config.yaml
n_layer: 16
d_model: 192
n_head: 6
n_kv_head: 6
head_dim: 32
d_mlp: 512
vocab_size: 943
activation: "geglu"
norm: "rmsnorm"
norm_place: "pre"
norm_eps: 1e-05
positions: "rope"
rope_base: 2980.0
rope_fraction: 0.25
qk_norm: false
attn_scale: 0.177
bias: "none"
tie_embeddings: true
parallel_block: false
extras: ["capped logits"]
init: "uniform"
init_std_qkv: 0.0336
init_std_o: 0.0
init_std_up: 0.0336
init_std_down: 0.0
optimizer: "adam_atan2"
lr: 0.00164
beta1: 0.9
beta2: 0.95
weight_decay: 0.0
lr_head: 0.00722
grad_clip: 0.5
warmup_steps: 245
schedule: "wsd"
decay_fraction: 1.0
decay_shape: "linear"
final_lr_fraction: 0.0
batch_tokens: [16384, 32768, 65536]
seq_len: 384
doc_mask: true
train_tokens: 159000000
steps: 4987
dataset: "wikipedia_en"
Each number is 500 + 50 x the weight over its row's rms, rounded and kept within 0 to 999. Layers, rows and columns count from 0. Numbers have three digits each. The size before them is the row's rms in percent of the matrix's.

# layer 10 attention value, 192x192, rms 0.0851, rows 28-95, columns 96-143
089:446460554532455553487524536594428496459496499484447503467589508507580447471475525559468487535525473510395508557487554476544484513470470421424495
088:509510468454500519502424385612458495444532499474453524539530509611613513503460453474573541471520450378407442519480552496548531466469454552465569
092:497413471525593528469571455529527492557523462503580488535557499406562556545538535409459596614457444522536534567441441496413508513515529568453512
084:511516484486498546526582520463602435546500418474603547469519398534434554505446610547417513573548513506506592505481489429452485527487493508547586
103:500506569506473528516570470483489477392510525494551480449536509518365487459500489519457467569461577419458571508360455565442522480481472561444514
116:463555481479474541468429514500535455479487428517411560527631592544458465479362435526570419512558572537508510453520514480477511502477533519432416
109:394503508523457457517452573397463455520470433441443520448446434534542420484467575540544473435525417658489547399537611452524498502499538462509409
105:535463443599414491477476489589493530576491589430534530446504483396507511531613521456534605392564471485535509541532576473504478540496496457547563
108:409468529509528504514544539478471442530498499517486474487531540546449522420521459514561491624494590486522507579535502495403544532635493449462485
103:525516507454539432524498535412474588375490527468462483489431530518465558525471461510554443537530566469502485533427429524456518545514520594443578
097:541499486520555551524549458377556561416461504461485511487471586576520574451541467449575519608515450546496546508503609564435589544506555488416487
105:389520538510456461515443421580575549514474494442511559501482485515442487466540539410459467513475490516531500542466509559407503473490530469513407
107:473487534425544432538573538342409463412544500464468510458470473551451516477515435510526537503447556486492486410501515536430538578532518528432556
116:490520458565546542503525546543554422397517474558467517518526410489486491530491567592447538495409423506476451529424451509466482528422524508536489
112:396569412465569455476528579412511464533500494482473461456477472510557466425521415482515563485525480495559537464543467504506513455448489352535532
112:451420627552467519499494449484522377514530537497538471437498481424438452468599532504516466456438433423544567486522497557588531519652519473492546
131:581562487478523530530459548554533409454461418602505496560503546502469523448472448532574434544552525519533534522521556530610564526521531510476460
115:548536483491536493512429494492529594591470467508551475511410476413462517515531448425447464446552475504478391427522429541468372456437497560512497
106:569499456496461494533560462525415445467488490506543466498551466489483533528460513496453496478611552464464517462532440472502511480578458543525532
105:497566439581465421492355462467480604537493423425424507569451542509484480488392464593440488483562552546495489420508478556504430447596520550526537
119:572468492560453436513606572442508620501489425592474441500503480476372545540510579573497486537522493522505443488548542425449464575540471435479534
106:584568461613448516490554530516420525533465464463508497491474401480509495559431503399425577408528461579516480382470468444404442495476523510548536
117:445471556498537638498537524543486511569514518491454508564532465509419470484541494513445438515523499474419545656578531581438580519445472498499443
107:480517568457498615515442408537560434396492504502569561534557562545509505447548537454551407522508509465489573458453614632517578478572490580404431
122:522491472550473539468600567529424439492528479442542466519491440521500444551415491531392498431547490407446511539471484512511480509521497509532501
121:520430590528492525489587540421558424459482422471495533487517502450428526433579564572497468472466444481553600542517533525530580505508497479489509
108:583491554561464485529525495466449458362475496479535514462492455552516570560419598530472561556412415457478559414391585563482475536601515565421515
113:396532547529541535468495499493607459437483497572481554511505598474440474500521505438597471531481576615490551524466552534551592530422525505468424
106:494458572463469515529464445471578597430478577383555457373400562454445488462628583475504482473510538504467521509524505555454532540576482564469517
099:515557482507507468498444575481453572487466463540477545512523530539417514469375471421620487484463583609588429491449533517528423510620519565421546
110:542531457506521447543448553416500585515524524580512483474430547506388511464529435413440482449537504533498418423502501535527471466436502444449513
114:439504531503544499506520469478480368530527573562545535443526481467460493430544471476454502439396522524534510528493524482497486469514483395479564
109:494534470415531424522541509366482604516506509470511411449366460485542502496577373407502596481483487495520391529489472473493477542434515476542556
100:608450484534542531471542482457486417518559521505568461421511464493510472450554465525492598494500527442474494532508463460487517511519467465480595
119:490423476436588532500440442538489513594482530488535499475528441430516547485551438442570576483447490522607492591603523465416516559563461474518526
118:528459521485480560486541519574470591576507458485546446603518495528552586508451545439449465530643468411481495523566588520450482499473485456501418
087:460433498451605462524485411444515485557520460465546414602438458476527438503528340486482498538544416567466502446410553435429508543541483456427530
090:488491509526420528475483538433482477476553589488483547470521492504477533415560509526528475531490537422501561521484394603550449531508497515582526
083:500510517471467516463484580405390492542507528496500511403410646458517521478487544486494487498551497429557582569475537417503537458472491546470500
101:474548538508550451502380546509510466480470524496559480540668545481485512393534585434525489407558600514546470570528548505408424504393488440509416
094:574571544544450469495483442517558597541492437422561460451493451459514482512490526433475470418537511479644538465513522482535514449467547484418545
089:534413517532421474506493581566627552522485512516512493519487577479466527517493448514555512566360448457499456484469482536519594475506533444482423
091:458472513555417524528462488429531455343482554482511515439538496568478547553429454516634474534558546525543511437585451397466503466386467526546498
081:476485548478529462485501502612477493490523524466433587432639553546458567467585539523539496419529582405545471530480444625580425510489464494518473
075:477522529423543470446484576485451513422531521445435514474590444588483586402553531518473481447502573416567552527581479554570517519546484538477527
092:480485447458393477513500611432551444423499545535575530481542564478479564528520471471586573508633519555538533417525495429428542498392519515539475
086:567528527639462443477470505589524462461495491474535547462535456471525574533530662520534510376505528446550464453522392531564431480498520478536507
097:503572503521591533466559419587520580540544415476546454506450499474526554415599535500446542461517511460520610422533545444533496471505521536424577
091:459506558449450528524522432484515499521519455494513472527527467547495472489518371424454595556514415491551519495482468432461551521501482507429417
084:485579578514476471470502546482417506424485540447554575485648468533510516404570519478545500511649553468566465559512501531451487463538532505552403
086:504407497519676425464525503475480456489505502493476471528477516494460500555524456518533517467480501515522561401515475436533509487456468554539470
101:470491531566484376492440499560502486592471513513589537525556491460478480524532529419549443417527497468605439478508538586442503508472560507537443
105:558525520568433434474455502488460374356491476500507600485575445550416508509472530479563482441563545495521413456558483527451406437425466508552490
082:516473471487469528460520524504461480382530506463460553467527486584478460500546512548507497475498569416472477446522402613601421505525495518567552
076:467539464466449508500512517525470498549564607447529457416466528474495549468566588465498541453511472387461584542512496562566458513533516575483463
072:513538421524538566523456413529487382562450408499509415500455551531537421591448459415472553499541451542449506465524470424449568521457468533392516
099:507470518471465461495437557459453481411497506485608538531564508448476488502516472525588579592597490588540540545488531490356476459378512439556421
084:479482518504542459460450538542460446490487488461517575592609548558456520535455407434533525481489482587532413519591505489493470452469459459493377
093:410492436437564468486426525474438474556482450588547444560510515450499464543546453497526473529503504451431507514493409538511433501508559496606462
109:431611487527531490501464429479489515473459455559609474488472484480466460433560501443522513529619529535502511552462510489379445472453480490548426
104:473526477570575627483539461499494485528498514527501403460413439494551426490461504495424560515516573460462562485424496492462445514587475508519569
089:492484478488477531482517423513488486513444451558501521529413522452506493585414448535461556542453446611472466454562555368466554530471471443466514
093:565528514520427477481510489474517471487541470442421554482493417568499512520427564490518434472524461524550433509536579477465489486474428431436551
092:553504484617450594507546460516573538552493502537362486480431511469524483574420532564553473444413510457507495496554446553615476492539527502570621
099:467476582509494474476588471551510542551487489445338542547561535462460529557451508439494514468392425438615509471551467536636562447539529518533490
105:578474498496514511517483554564484478468487592495515540574516417554462512515417408546503424520469454607485435569536544516479505479484445454427443
095:497516464560466558479452492448544497372470561551550485476459498609473514518423369510594492571529502522472458488533465441508519489474457409481478
082:499422534515552372498492469532569556487472453452535556548612562477535609499501501505513464446561503554579485527554540527492461565493503451467493
# layer 10 attention output (transposed), 192x192, rms 0.083, rows 28-95, columns 96-143
081:512532600557478458479495541485468586599609464487443551512504514473425501562500440480471528497456422450541523414448498540434481540520492518456556
090:488470522530522396409506554456528465556630489528489574389464486408449419449496495558527542503550486486609522467404528506525458509570453424451520
086:481498506478472457526490513578454493468463523466506494491450561578625493523518463461481391418516458493432522490495550475452432462461547546493455
076:491477467520534485449511429540544527436383553439544509521488516559572477581536449461495405403499445471481482571490554543516470476429475525578482
103:535515501480474496510459436454511450468550590467522495533483557412518526513481450422524512392489539526468543434505519413554423414447551564501492
112:535489521513534436462534498580458469446564469608486584432549487472462416537524402556461485517510547504401501530403509531581491597501462462472433
108:442450482487561534461478572531508415515446479536506550502537535413440368544414441612467533533568500534549488458498537445518559529437530526483468
104:374440578445545503441548517539481524531426455461497481556610474436463525468500533555553443515480472433493547536558508516351531525576469473492536
109:644426476512529556489456499470496479484534507482534496502389508401554485454569495385542502417574514525574523505430515475548392439512560478600475
106:519453421540454483577544428427498454457495547517502447548384573502574461509465458457491535482496444522530517534555555471527517410412611564479447
102:487436423466481534560518404472495452581489552453458474474511592475511471557502487449472462499554475443525507457569406509495534481519638568530543
107:418506642476518503398451471539458420547351438483449478478466535531549496518427505547459467419449518490523481454492484444516531435383494541572589
111:481423447478487501668558465461551452515524544483502465616474569465506462533489440460519546467499457507507419463544518475512483495454639596464488
117:479552505473524436571452442440481532491457432498498491507491489593509529596464423436525483552498511482569519488567579519562520482444490482483483
112:476461543545571538472483520516489464550511454500490570501466462484493489481521531542416477481518607519501403574452524592512608512666457440532415
113:530452579472503486566485519465501497503590508570513425479424499483476474482547476497455490339530556436532441550519545402541427509426574489488521
126:550463419513486461542472453403457516537520502549482529447408509571509449520568483376475457566528468478536452480586528557512536522503542483575483
111:448571606493442564583551561482481512472424419481493462420458433586516518406504598590508498545418517501485467546499505568533583509392412562479444
105:534466508503492407495506543556467493467621496499510532527509409477419499458598511450504568523502513534392516493511540538478411611536445485454498
106:481535511505456554533512514471470556561467507514485540414450418558466509577481552581462504532446528544484448512462587527487629451474491568491494
116:506438508527518468475551455525554483636418482485445538481552522506498449510511528529471526568478474483504462540575504482474483604434444554484591
106:415527493463480516436473570637562507543440471453444569501549487529447477480508515578592602543426520492510565468560477504472579604515416497454514
115:516518525599491560399507442451501426504540494518568462477532506383504526434532482440546482477518518578448533449457448519564481490551464442546448
104:451484521471513422469470487498486424463597502515519461465481555468495515518477476487427469425518522468416555458474478422505546499423532516546521
122:522558505534508502435486512535556523487600529522516526541556448446404527517543470510586564523459529520435544438481521511546459579537452433354467
122:477509493516510525527540431463517550567592553550551489502500610526469481576500447415481510494497493483510442463594554520561466471432557504474534
110:436520406474470441557450474500579467550489568425405471539494570480455508554435386460525536454494525460514517441592501395519516486432571556537584
109:467433521445511449366445480513474424511427489582502562520577501430544479522427421583458418524497604491450559481468475455514526545444474485553484
105:488435550470499540562567521409498448483495486502571403494419539462471499485508543548461506352475477478480530516520532423423483419408598617442479
103:549423472495476462553515465527486514515353535496468557483449448542596437480479429483513487576480506483510475513504491446502457449420532538556570
109:500511593518475613607551502485479537526451513457557517434504478511539442418509608540502450514458491483464427517520418613505503455517525566539447
113:431474593486538429428412487551481464525524473503534559510560470448461515426531418492479519442483606500408479522404511498473406551536461472579483
110:484485512491481602603527506446497463497405486486484455575465553632624509493436592521487438525518467494590431482568475573497569454424562522475477
102:523516502481497478535549513476540534453661523474532481527566490441411541448586448426536526468565490484419525552485524549517400581582481425503449
112:471457557529489561367544562540525542428497429534475402595479475480601496432521503550527531430503460456522478535443501448476340534504452449528521
109:544478441571542514405514497491495408521400446438476518481452541475515498480557614464521500521516433523523457448520396513484560496596412495523491
092:441484473508442569409501522602453530514436478505525390417439550343489444465629498488443548441442525492493485421511534452484546404604585487458530
100:481489543485526473624516521467604499463616548411479492548522422555463568444421539521511489587525441502506464526479523434505491607368428565504488
088:470583543582512517557471453516508475488645492536589455513508529466546531475450447536587548485541439540550588536499526467478564587521519513496415
102:478564425504540484427498531475426528458371433565546586542616407626425587524460512498523452553558521519451509549482435512420530590496442459570494
103:478496434489475474450459496552388535519513473527520529453469535467468484449562429542496549462513537484543514553519493472518457442595619437462500
090:488499485444484529515480491416566494563487479471497494506531526450417538429446534541476414497451558412476553454495508605587444530527459460561498
094:496555516538452515541480533448612471545523530518542566521604514459575475542455454437573559480505494551495532494534531464475461544501571528523455
089:509489546508518459481471526449538532470531520457476528574523394558458592445440501543535461523514440555464455562454512474482483616438398496475484
083:545466561576514461522460490456579550442574519427441581539527428597502517514425486527529509572496415569490468547428536442542493616409401563502469
096:449599500553452553599454452458544534461494498510508517457584488457463504491520446504504527447503515559496458473490472389458504551559515539511472
093:535510471481473505575463566444476535510587511494486575587550423563544558489498487553523470461579498474502475640560474465495453523437507448513533
103:450407488501437488477451506508410584472531478492450515455473516521504462490538488568482504429506568439538444542459449470480511442561604480393542
101:390439516459443528497527466544523513535501512534462370385445577322432464427572485568461541422443512536492488443518529456562528469537524488519474
093:440507528489500482560482476507506477504544522483495501510515406435471516456533488541501490527528479557460499516474498429542482579442445493510504
085:501548473538419551491455515453590527531488542483441546467536533516516448527506453446486561476387526554418411480581523430465501515643661529529523
101:516566453482525486537446531525399546471495452499520581532527405515473526471532461526414510515551529504507484570551489463479485491492574479513491
107:488580456502479515528458520452559516503545523482446604555622372505525457541458466490540541508542468596510488573560511433461372539462482488497524
087:497494578539486419560495524466583470541582599486451516523534420588580562571397507479564521554518425561522459524550536489484479565422407563489503
088:484442562489517479614500508428527531474648546416485502580519461620488562474418526517524456576523447463519466527462528453493557567353463570457464
086:511548479517442499363464475582488494514411509619556464436499574449541489549546432484523579431480523509534544499556499558491518387589514471500545
102:440613447502489508533514502428530482535445495520521519527562460490501537493513494498467430465560569514451508473501490486458477548531464472549497
086:507568449572518517324455514512474481531320454616506538462546450528500518555507467466542475481469532507470509496534507572419514464594438455562527
100:451508558498557459573531556520546468501428533552505438515493467515526592529470507437503547535491507500432520482543461560405525524487493537562499
107:374527440442540489384550510591437464482378445562503420453488472405418537479588476515547542515544522460473488542527467474495541458502454509407552
104:489462538427517510468583446589462520504513491478541402544396565448508505489589600484514462502555492406480444531515416516545659501440491533413534
099:503533475524472528377502464545445475537395456610519473430473604407547450551557465482517527392482538498520542466545485560507517380621548462491517
101:546482448522447510323429450536463480522489487488494569494504486469551396464538422525518527456462521563568470501488519460574399467555488437454477
093:563454532500554489514516467518528459550538514518502484550455599425555476497428498482543508453506480429492519521581485592564495448494589511395513
098:506450519480508481515527529445501505532465496566429464493473553453504517340401544533498497438426491487435547507558546576457498570526512414585470
105:573495428532489515329482510492521457497466463484563541526528508550551480544479550408502463562468512499544572450507545542538441455486389483574549
099:553570476523477486327507488529578450554409503547564526489566555454492507529442475453551475519478484499509612491551520592577459502499424499575522
086:551529463525473492338421547496448504552342473550470578486542460507498486520582451550508454465469588511452455455441462583500445526638492380503513
# layer 10 attention query, 192x192, rms 0.102, rows 32-104, columns 96-143
113:487492383479456511500378450540466498577476549559595513512537492481514474492473453474489479408406625480536496503528516492522478432473532517510550
101:497477510471532478452408475543494453498469472518454493467466429590564529544388570392480431488461486569524440412516605511486583431455481549477433
160:487400440423558492433432470533587501462421565504473494558518513558514491513410571367486491461437494525517437455510533489457494508395448534489538
187:498589529523478487608536552470456547552629473477545476469498531473537543491546495550502494529541525468503566552511510515575518402537610542492438
121:422530561478448525533565511488499536586526409402544468536376517469445544478511394550556414503527473417510502518481406437574451550517540424488476
134:517445438396506491416372462541502468479436572540458494530504524552496490496406535420477488428461505592551457449545539481494529440456489524482545
090:483504549521466529555453510484482549521529454518513607417445535462484511465519407551479580470503535498411492544552517468522503513569495532563605
092:432434462524561435466528472511508488516533570429504455523482489524539455540589492426609521445481476471516516511439506476530420491410467580438522
096:367507597411476538505442475440600563545510489455465491494481436496495516540585443478445517543462593523508499608475530456506414572466498507514450
100:465493499521580456491499508479496447492478472553459572503523454460521389396481454518517469388504472560469587537526522511473522516515498537494545
098:517496407517481629528578610461526458515465470548426489543494512490480497442528499501410453495507512511539440405536584516453557547513504451569530
100:547449532515468524492552420507540439511465486483456478517481592583471376432493485477553448518440492492568439402551440419563496466443513479432563
093:510418473517483546497607560446500472431587517504502495456415414489472602512584539500550458461555525449498557438527558426487501554511461479570501
096:480406448554512601490539567455519528527464508532564569498446390429503537563512567507414564430536534471458566496544601421472428566517502488603470
101:545401473496508467493449444478542507545470476565550580455501437490454493517396600536425459489509492487509418536578478400447491374571501439539538
090:592554544475503496524590486511579511502479467459482476527435540451436481511468584539501416542476434589493534471470497592423414462527532551464452
091:544581556445468438492464415578535481566484425529445406498565581544511438494391398505505421552429515451524423447496495563511565397533519458564560
103:429504482511522479487457454510499530530560536555606398512441522380543494565533462553426444487498501535449578505479425457451453506447477548484480
106:472504538530476498505507555492534460466510440500565637423458449483473469520520588441404560500518517530489525470505565468412398520568456460566486
094:525507431515655510554520518430525465501461466445516609492573439529420510503534623470469544500510483543571458529437538452482495528593458493443410
099:642439418521470588499570517467578472479517505523522555541455555437525601515523551508469463506426439395567554454474587479445521520461520441517422
101:560511446510544475507557513543519512504518530460497400508520588526464533508473513441604550560577486571546505519455443552509579549448534540380451
113:542457535472545428521466453546539500563496426501467389527477502505552448518413479507493418498457496503563432571554498480510593428467516509446457
091:446587549409472496490501432471493497502511508524489399490511594504503448465554415505557583511505528535506467460472460562524536444426498520434510
097:446466556566543526495544555468512474455534585467496480509459451478443516519499536592439565531497395478454600557394504423459441637467500481459436
096:442527440549479424544438448513458449541466559609557576511482448575479392422414494446468510486489458561532466486525427427513545431495503525457559
093:408535543468527473527521533491514510592480485486521483525485420414506511567482470522479581377527512561437643600463612467533457555521478469551423
096:430494479493508443462490556505425525517532503469546543397399438493494453485537579480491582519541629565433561466488549439409436543518449470491484
087:395455454529490572502567566458583488513428509484552555493461486413457443554569495563494498534528416518519556610465497486391445643483516512497506
094:523496447477435520477502430529496519564467459539479564516479459518536384493474555568486493496479592483515419491578477439511554349506533464492526
099:515492514566472558505528445441427423437449441516480628537583558545438489441480519578418435516371377439610439451529481505528590492514520404614557
112:561561546450541510530440434434594449587471439489537472510486425386510581574470512479438480425548504488479500575502531463423495520561486410502467
082:489573583554650462532560434463517494507491513422556453479480389521512597569533531510540463539490488478498509403502595492508474501547480446494495
085:498472481508406449477463457557404529472522518544499483537503515588446477487381560499540538552474551497550510495635500519631563495461538502534561
125:441501536553561495397508489521511467476461474450505453560491418513580543592499490518519517501445488532384477499422482461469450510486398401445466
107:458582492587558582397538559520504473570404402507557445489434520453538473542542516496517486371434454480469521467550503520468480529558420411442464
081:495523488551553486531517478515452517492507398593447531495477487504521413491486483478524421479468481506474427579523566472475497526465469459487546
103:465545519472464481559473532495518527539501487554554438538533502465548590456561491528493563495581518538481443530491424548519487528500503501488489
108:458428608508512546457526434576515463467421398478484509548467573473512472626486521422547473522445469517542451572518500467481536531431452500454546
163:477476568520576535395521492540533465480405402460450489520448482444514432541496515522518455506474457499450458537560508475479477565449413437458471
103:496393541454466429531510421488459489451538530521544501482457480453387398438453533471458464532580499483520468471561509541476598578514458558488523
094:504418501492565527498512522553553540473539543435488509523486419446460427498505551425465383534578430421555527547490542509525510486444498589491457
095:467538552526519552436477577400497541589514501546577400510415411514468533404561461588493484466533422511497559458442502504487509499525480572468408
091:408420558449519466552442473497511588488518552453513427522472426543485472464522461458528493559568572499548517463514526499525494671516494506472510
087:449549483568514483482501533491403431465514543552515462536520495378551467456535498496533495450517533512571596487585518540472511556495486542559506
094:561434509469522535543493470414535521461452484437471583506520523650492556545410534534411521576482443486507423518520379463540489504452499462454476
094:470484516531508484475454586422498491497510568490457435491546396541449534456522529468456523497526478489583578490467542505492478468456506538507475
098:455513436487503546486502530526473509559461490578435519436466558417447423473509532486527454471406478455513521443583575530469544560503496533481475
092:463411504435487528487550449554539482482540509454538526483510507471453514498437520509390509510502477498458467491472491501480536547574464516459545
088:449555505507563480480526576515510538572458482515466525499528489497528497500498572504584445431564465394487571553529599545502420487444472464570450
092:489521490560533542466503564463523470552513517480454557524526475449483524428491533519543407414470450422549604543496631578513495431359486581519444
100:600423510393534420550502432485540506458516573429377581497549473576421517505449528492523464552481479490509455546479545485556557510421527518499535
091:500534480497472556469583483509490542571497450552418542458468543420552469473542484503421530486414511456539559381644547586552520483568499466563508
094:513535386503413522497504514463434546611475487547495566426538552539534520485500387491448570479490472537468438372521549527516491428543495531526439
100:570505476473483513498453512433519459517471509488536605518506485613526572465425446594458554569502441605439385545412439377472531432417470542414484
089:523451486563605594540573547501617511560460478445495484530483442503411531512537546535513449541445405416510546507577534496494486478409526488444413
108:450558462484506491508524412533478499515471493522482388440457596354447468512555599452557451414428536356548547458617542576479581525491527526481490
086:489568484596522645521547513475555533512448493452506460480520657434499507583515504504493478454545504397537491460544506552516514389466534527467452
091:474437633518557545504582474488622489479549468424516422595449393458505497547467535548499454461541438429473524546509543477514491507489482516412507
090:497484559586611647466578557512620462523522489468499480480514422517426530451514517489563444421442367389487585500520555528476473483494483514459462
102:505523476473528444489500528500508587529523588464479501519538488518475471431498517450560483538535542476501523484495574499529513455377493473580539
088:437466534400545555507506539531472478460528532533516378536453536474512501588493527473528513463424493539501498499505447479501487632536495511436537
092:463593376569470580442557567464513449594524483537497503441570478536513515470489462505487518442412425407555571399478482486568516444572485599533438
097:513462494513423415491422531469392432459509535546492587495610408560482502406457441507439516565547552549550454436461566527470517514496431543511484
109:537474546506527484490575559565563516511482545589418567493487561553566459491440498468498507435433451421501507476637535501440488454470546534489532
126:449567456557468470516565584518488445511544531609442570420482478434481495433489465522530555443479515502477555496572546548554393414510499488583435
082:525484441464422472533476469537489491451568526512459503501559449477419499521550419430542536541541551480581496532490459557524555441520519577572526
079:467424421499460457532451406532510483478548555519504433510477380520412468525532486420536535519527518509519450479485441470507537479498434592492573
095:559507491458548469514437499516481530409515491542508515505523471536585547494507489460468456499547512433388532463428511549544590531515408490525501
095:450555523560446462490512618483494515432496519562477600369541389542552521415431531502458555532437499478480550492538559511495470532519493483564484
151:517580482557421472556521544483454445517599583623479518466518485479526551431516460532546559514514582506520601513519524594574460427498502570544495
205:558531475568429496582495560509499490509619589609470550491524500485494553413479497515544541532467568491550599530506511567545476402513573566557507
084:481551591537563411522426523495422518503538536523528471446468425538527553582613418489470459458502515444449522422491469522529522556532556487421576
# layer 10 attention key, 192x192, rms 0.1, rows 32-104, columns 96-143
122:551426508510511457452482489494466426448505529461421430542527483505453459481524536451566460441483456507548486565572661523435571604496453456447528
126:520442509481536464407512477457450440499460487458390429465460510544523390453496492488523491532524509572435466581484560393447532575509419427454478
093:542444413519489475371467430510461413509428474530467497515452499554505422608480500451515494523439471501452488475512516432498497543443416497512513
092:542446461547529504400572506508519503469516550451436427565514455534451523452486488426543459499425452524547472545500522524445542597466440502479544
116:469483448518541494458525478522574459478566635463511486436570507569478538488574394410596523515467540473521476515420524579551593544465478534531606
111:528385418468499495397507447461453401504455498474459425505503537558526436525495494495565509525437493517485449552552536404464496510504416481469546
153:457551506476456519619496567504514572488577535534564524474534508409448591461512544521459499478570543530530573471431497593547477455497572563509457
193:537413465498494490258505462521500443510420467515472466490489489571483455560547520482507479497457457487462438509516521463452518574476383454482546
096:479486416521510419520441509531474516509543482518415583544557557512504576458437464444495457441534483546460530482514511519593465591491514644468452
103:536502554559517528509473496512610451513500446446470520523420482571512546546483645591432411495467548462500443477504513488595499503565441497443501
102:580501522502486548507496445463546476458529534473646531515502395449576491505388469482574596487462526442471479458485516521432470500487499508518454
101:513529574506444505505476460470522554544493483439575453528543407443416468500439492497451532445423518486522527514537481571450474433539522542543499
101:556503419388497489491550411450446544445536636537615552411447366466540493492506497459475519490525580498466593457483495477380458572491455530469406
092:498498509405463474453492395516434458435526528531514623426433455474561447510494436422545677577450578454430497414525479512526455468457429577451473
097:496488497450536545431551491534377510560520553473430524574485546474491476473532464442525495451508548486560505504569561455538511540531457434449500
095:407476524486609540499561447501412540533489453542532495461523476491469589571552496501487521435429610425444483481568534463493524415608491458482524
090:554444516508537577524513560555389542501503477473454440599440505503452462497433590521482511456463478551560456663554526485503510494461524491489511
102:551471543452482425484484408498466443483540534447498568587454511532631514475512497410463488461467461552487409422498486520430472535528404414457423
101:526488485396488492478536492528375475454522515576476448484513337469596504511505410474479624519562612563426485510537514504524490541460437526486527
097:446457459600445489525432520471472473509504505521603517513619493465558483484503462590493438493528406485461534443467537504599539554483493440480536
099:572453543466386559496539508500515472438498545523528570445520468350471384527468473486527540530457466428450551383432449521508460422504509446549491
100:486577500579483545631540522504570477525515404504554512496457563563462502546568531541508476405604401428549555473479482507516618426526608521527536
105:497480553585485562545511565561502538490520406516420503563479602499426506523465517522503366419489416401629477536523510490513531457440517501473521
093:479544427549528516486465527457534525590457432425457432570480532497435595536505532527442348474547427499566535470474538540490461520584535530468449
097:474553431531448515533467559471554518437466479586474523442490442450419482541568465518415492471540401423479517522387482493460539465488446492541578
095:452479571566536546485545483504535554527523383396426490548508445530457464507428566574429546449559546532492455500541525509605509518465456441513548
091:522458466417530542511546414549440536483504442569474553523430493504537620530563533570463445555464416493478490555432551409482558478446449545415463
098:533534524445400470542549481536431499456537550529427521519512475449581546484542466449528521445527513534469527448539495508562524583484461420453542
086:439564474472531528513506492495517453521496364486591579444502509513582471596537453542438563462611466374433468469486555495525475533593510471484569
091:470473542507507516500519450515408543541566477469394529475477509434482548521458451413524489502459550468543473522558595525551528474495485492531505
101:509533504545566564461489461461607577551495456538587437455469539401541290576504525570427539492516542490419493559491520498503499592563535429500467
113:496486501484506523494473494545424483466470438542561561593604533507518538425452465511515454507438427522499530449496544427487467454404507384473519
079:396428411541548408571514464531416544589517516529580435464462515501455354425481562473597479378545428588452500483455541490500513504498514429472457
096:521487513432435438523482445476561451553462475526541489457487511483499372403522527504545420487482494515541486583456541486466518514477479595456481
160:590504435513445514515480426512582506553446513571512499456440414469492427553448510501445428506521557490539461509550538470539495485549545571549540
182:515507385540521473365544445501569470530447521495508455426495483452443441495524547427497456467454536449473494466538548523500511533559530534535540
072:416492476473366579502444447516451527545479545531505473472499545373558362496564451485461572530503496430389447496497507488552526460511505411528501
107:564540499573636579525436460491476531466544528509390463445523453555471594491473563492505517526436524461475493494533455501453523533537476398534432
076:545542389652527513536526440508604474469493494488468465449528461548448587517430551460521551461412474463403531454575503504500538521592611502496506
086:577550429595506484473584443480557510525510523480469407406512513437435509495512601487521494528487450442485557475537545451508580472579631533555511
102:522401557447493425446508582436397435541451508512466589527460537407473545496486449521482508495524500493526453505547461475463462415443480540505412
091:513428618386448432555585545578518581532487453414562427515479542534494502479484406481500548467534565523485456486506498464456489420401483553502508
085:441547512546546479591541453535425475513499550478521485510447550503496555513482545418499556458495516583426521496499472491560542517486531502529472
085:394411515472455439519540534495490455576550514403508520569498623455510490486482508545526559490526529501459485564433370579493433472425469486512456
083:530495473387539439462462523448505440520464556562487606517449563487493502571490462370542531469447552584515509449494558501589471435551524461536393
092:606454554544467514469481612485441420436510500513502563486525393498484434431503513516437463550496504455527514534476504552425483576513529373492512
092:434445597430572432522516463472551471599528510481534441531423599495509513528468546421530529498418528574522489572407457525499476516485522467528403
094:476511457527462495462456443531539502473468490481451478491501552403504504471529476517470461457484522442531495480611523487520514436473632545483497
091:470459532593534507536486541526542411525498505423561532497467486472457588493542593639529436478505421475523460550510481495402489457384511592508375
084:582503402570464487506517398550646536533504485489453372416450543515539427559506450409494559475499516457447540455592536443579613466560587510446580
089:566529492441521474533576418519613617555484432414554355422450528555468397521510476447526453444460482469432465465542569401593553425470619555414535
091:581411602476451484523496503580518583524474397469510475548509514517549427522501400574481505554569477431506457528526479461459484461443522535477567
086:506618470528502470478422461534466482380464473494438607469560479477501409482541510555452486375501552508579477616546497529622480470537537476551515
090:444612530533550453498427472472488568482509418539438429441505537478518490476611583538433461471462541397493561597482547437473459566511527497582563
096:530542541617472579492560584451448486418497478540485491479480492469465586499427576572465486572525419497456539497527540531448543627532522482490512
089:550555508575574413474512501554460481462505497428589425464500435475475478529531518463539491476485536547474546528559530519537533521476584447495582
098:553515540426498470413479480542417554479498514443471569498462487492514490476546439449562497507493539555561490408508499480578491349486531511477482
080:555584468481527530449468447510559514410524469473472472446474413532487388553531510493464506511474537554542570488532511498606512519593491404447534
088:489505433659466450486544553584505474449483477496591468448522544521366470512474564468505498410504451489508478433527464527496556488504503461504540
085:502590489575595482552527418544594455496453470482633423440556521490402490534563544443517474462540513552504526481519455501497520494479585515426513
103:560419566463507527607487394562575563635526467401523431484487536538545486563521485545565541503497505470429496502527499445512555399458514619422522
086:446515500530537508509462566482533425426479530524576520518459515511507654523472513437495542404584537604497503433419427485500462559497445552508472
095:418530568464509494493481429525544535459461494528493558545512591496539441487519573481415419426482551516597495534503602523484487479580469505556480
096:505435528422463458427506499452581465565452545502411543574453585448555495434440525463411537559512501464504570530546531474484528520567566470496458
115:460469482551471479478509347456487466516507444424565362537484464464510577564591473465481455476521472545499445511394462481569491542502422491437501
120:582454419530531581562485564483530536459596506527476540602556486548492461449429535537475461492455450482523544576489558506538423510512609537547482
164:537514536472410580620438590506549534548591543547489549520477545485554511454473478583466488477542506515534570542516515503582467466518614571512507
253:538510534508442535660483562496512497519633545564478559505475538487553527441473491562490506473505467480537587494537544498576484423502597558551500
089:485447501460461498514501544426566524438526527505426567413450450532448513527516554452548539544486529444575539536429492459530537482534508529528562
100:479460440543554498522495460472473522439521503389469574515436561522473542437481601499533469441474418480408524503513478489458467427458542435597537
073:521457537460463530657450469532469529526642530537504578581504545521502533481445487537495503431576480492534475540444467483518461453499511508561470
047:482469504519500544554453432465444498518419513480497468568448618547530429548500542460460534487496528467516423541476444502547517487544428476488467
086:568496503538401503448471541473498493534475568502502537449418548611497462496572581508528485494447469534581526567440529454517575483452440515544519